config = dict(
    norm='layernorm',
    norm_eps=1e-06,
    positions='learned',
    bias='all',
    init_std_up=0.0146,
    init_std_down=0.00299,
    decay_fraction=1.0,
    final_lr_fraction=0.1,
    batch_tokens=32768,
    doc_mask=False,
)
Each number is 128 + 32 x the weight over its row's rms, rounded and kept within 0 to 255. Layers, rows and columns count from 0. The size above them is the row's rms in percent of the matrix's.

# layer 8 MLP down (transposed), 448x224, rms 0.0558, rows 402-421, columns 192-223
size [116 104  91 101 102 109 101 111  90  95 109 102 110  99  97  96  99 102  94 101]
[[103  68 130 137 129 137 143 127 117  33 114 116  92 144 152 117  92 124 115 152 166 132 129 120 132 169 106 163 123 115 153 106]
 [191 127  90  95 141 133  67 117 102 122 157 124 174 139 100 134 141 197 175 116 150 120 109 111 132  94 183 118 125 129 179 169]
 [ 68 125 130  99 145 119 116  63 115 127 137  98 109 115 148 132 129  96 102  95 131 148 121 142 149 203  97 109 199 119 113 108]
 [168 185  81  94 175 149 101 178 183 177 133 131 156 100 158  83 137  84  90 151 109 152  77 133 106 203  93 180 154 122 121  82]
 [156 116  99 144 130 134 141 152 123 132 146 104 128 151 117 163 125 156 110  89 188 165 140 116 139 128 110 146 175 135 176 114]
 [140 103 123 103 119 133  44 108  90 133 142 135 105  53 115  89 120  79  97 122 135 128 139 109 168 139 184 133 121 140 106 152]
 [161  56 118 137 121  81  84 109 112  85 125 118 100 181 158 133  96 141  69 133 147 157 155 145 171 119 128 160 134 116  64  84]
 [148 122 133 107 113 144 138  87 170  90  75 114  84 134 118 125 122 106 120  75 106 124 172 146 153 112 154 151  98 115 118  72]
 [135  63 118 113 137 177 115 171 143 124 133  95 126 118 152 147 191 107 141 179 144 116 190 164 120 108 107 153  94 164 115  86]
 [142 118 124  29 106 107 150 127 114  47 132 122 111 119 146 110 205 115 120 143 120 229  99 132 152 172 118 109  87 126 155 145]
 [129 188 117 132 134 155 109 113 150  62  75  97 117 195 137 128 185 119 139 121 128 119 167 152 192 123 110 128  92 109 124 100]
 [152  89 159 176 177 146 160 115 137 102 130  86  78 118 139 152  95  67 126 101 138 101 152 122 149 137 137 147  90  94 172 152]
 [110 128 179 119 103 150 148 140  95  62 170  95 185 163  95 112 115 154 136 112  88  98 170 140 142 152 152 160 167 135 116 143]
 [184 101  88 154 111 119 106 116 101  98 157  76 140 126 120 130 171  80 164  85 188 188 134 153  99 116  90 116 161 111 151 101]
 [138  85 170 118 113 140 185 176 130 148  87 107 128 142 137 160 157 147 104 122  95 170 106 154 112  91  95 136 170 115 166 144]
 [131 148 135  79  97  89 131  86 210 151 149 124  54  96  93 108 130 161  74 134 124 139  78 141 151 107 139 188  73 178 175 142]
 [184 110  81  82  91 136 160 164 164 119 120 188 130  67 179 157 146 160 145  83  84 149 193 125  76 163 101  88 155 164  88  94]
 [114 130 160 112 114 136  99 143 129  93 119 139 131 153 112 198 123 139 100  80 165 139 100 133 179 132 156  95 127  81 123 158]
 [ 79 107 141 101 115  76  89 187  73 126 146 138 114 171 152 103 150 142 135 104 113 125 158 134  67 153 116 150 149 118  89 168]
 [133 166  97 124 117 139 203 116 191 110 138 116 106 180 162 109  46 182 252 171 121  97  61 154  66  85  93  87 177 154  96  76]]
# layer 8 MLP up, 448x224, rms 0.0998, rows 403-422, columns 192-223
size [108  94 101 107 107  99 103  88  94 101  91 107  99  98  88  98 103 100 106  96]
[[126 157 109 105 104  75 118  73 130 103 148 115 145 193 156 134 162  65 140  83 141 168 109 146 163 160 110 123 112 114  97 122]
 [157 140 188 114  77 117 126  99 137 147 143 173 102 134  47 111 172 169 176  83 137 192 137 146 128  60 145 122  68 209 103 185]
 [102 128 116 159  10 146  68 109 124 117 136 120 107 146 100  78  81 126 148  97 178 110 149 144  90 112 168  95 144 100 182 148]
 [121  85 130 162  96 161  89 129 127 143 123 140 150 132 118 115  95 172 121 115 123 114 132 121 123 203 162  89 107  71 114  87]
 [ 92 124 130 162  57 101  96 163 172 151 162  94 116 160 202 180 156 150 113 132 128 129 102 138  99  94 133 116 128 128 116  77]
 [105 199 127 182  68 109 124 134  92 163 138 109 122 184 119  78 131 128 110 131 144 138 151 160 101 127 101 128 125 148 161 145]
 [ 60 142 143 138 174 142 192 147 136 105 140 129 150 132 123 105 101 105 107 129 160 117  69  93 129 101 153  87 143 108 141  92]
 [105 139 164 137  89 156  92 127  67 154  88 141 140 145 118  80 109 119 154 197 131 196  68 151 150 149 113 132 181 107  75 205]
 [129  50 188 124 102  76  80 115  79 146 136  68 153 133  89 186 134 105 151 142 120  94 102 110 102 167 149 103 189 125 143  93]
 [126  77 131 183  78 149 143 113 116 149 109 218 155 135  59 123  69 160 116 121 171 129 133 119  83 112 140 191 178 141 164 156]
 [187 141 103 140 103 135  91 184 118 145 138 106 142 129 153 134 165 209 101 132 127 140 120  74 139 168 137 125 117 156 107  44]
 [168 149 116 152  83 129  63 115 106 142  67 145  99 139 128 157 123 135 105 115 113 166 121 139 107 159 143 133 182 159 197 168]
 [114  97 143 152 115  91 143 162  97 138 159 171 127 135 119 173  73 147  70 137 147  86 136 136  82 154 186 113 129 168 116 151]
 [130 162  72 129 126  92  99  94 128 126 176  97 127 192  99 101 107 126 107 124 162 123 105  87 129  55 113 115 141 137 119  95]
 [132 109 110 169 111 140 126 150 114 143 133 152 153 122 229 120 145  84 120 134 140 186 169 142  81 200 163 106 118  66 119 100]
 [ 53 128 139 179 143 101  75 122 127 154 118 103 104 122  65 108  99 122 124 116 165 201 124 110 102 134 125 177  80  97 211 139]
 [151 103  91  98 109  63 135  74 170 142 151 198 109 164 172 129 163 164 158 169  87 197  84 111 116 148 130 193 141 180 174 141]
 [137 125  95 168 105 103 155 143 143 162  72 126 121  88  83 129 145 102 141 101 131  97 188 134  73 191 160  65 169  84 146  72]
 [112 114 100 166 130 102  88 115 126 172 130 123 135  74  90 146 136 157  79 111 124 130 174 133 157 132 122 117 121 123 176 214]
 [114 118 166 136  95 160 161 139 134 119 145 148 153 114 122 114 187  99 149 120 174  60  86 109 132 102 119  94 139  83  80 101]]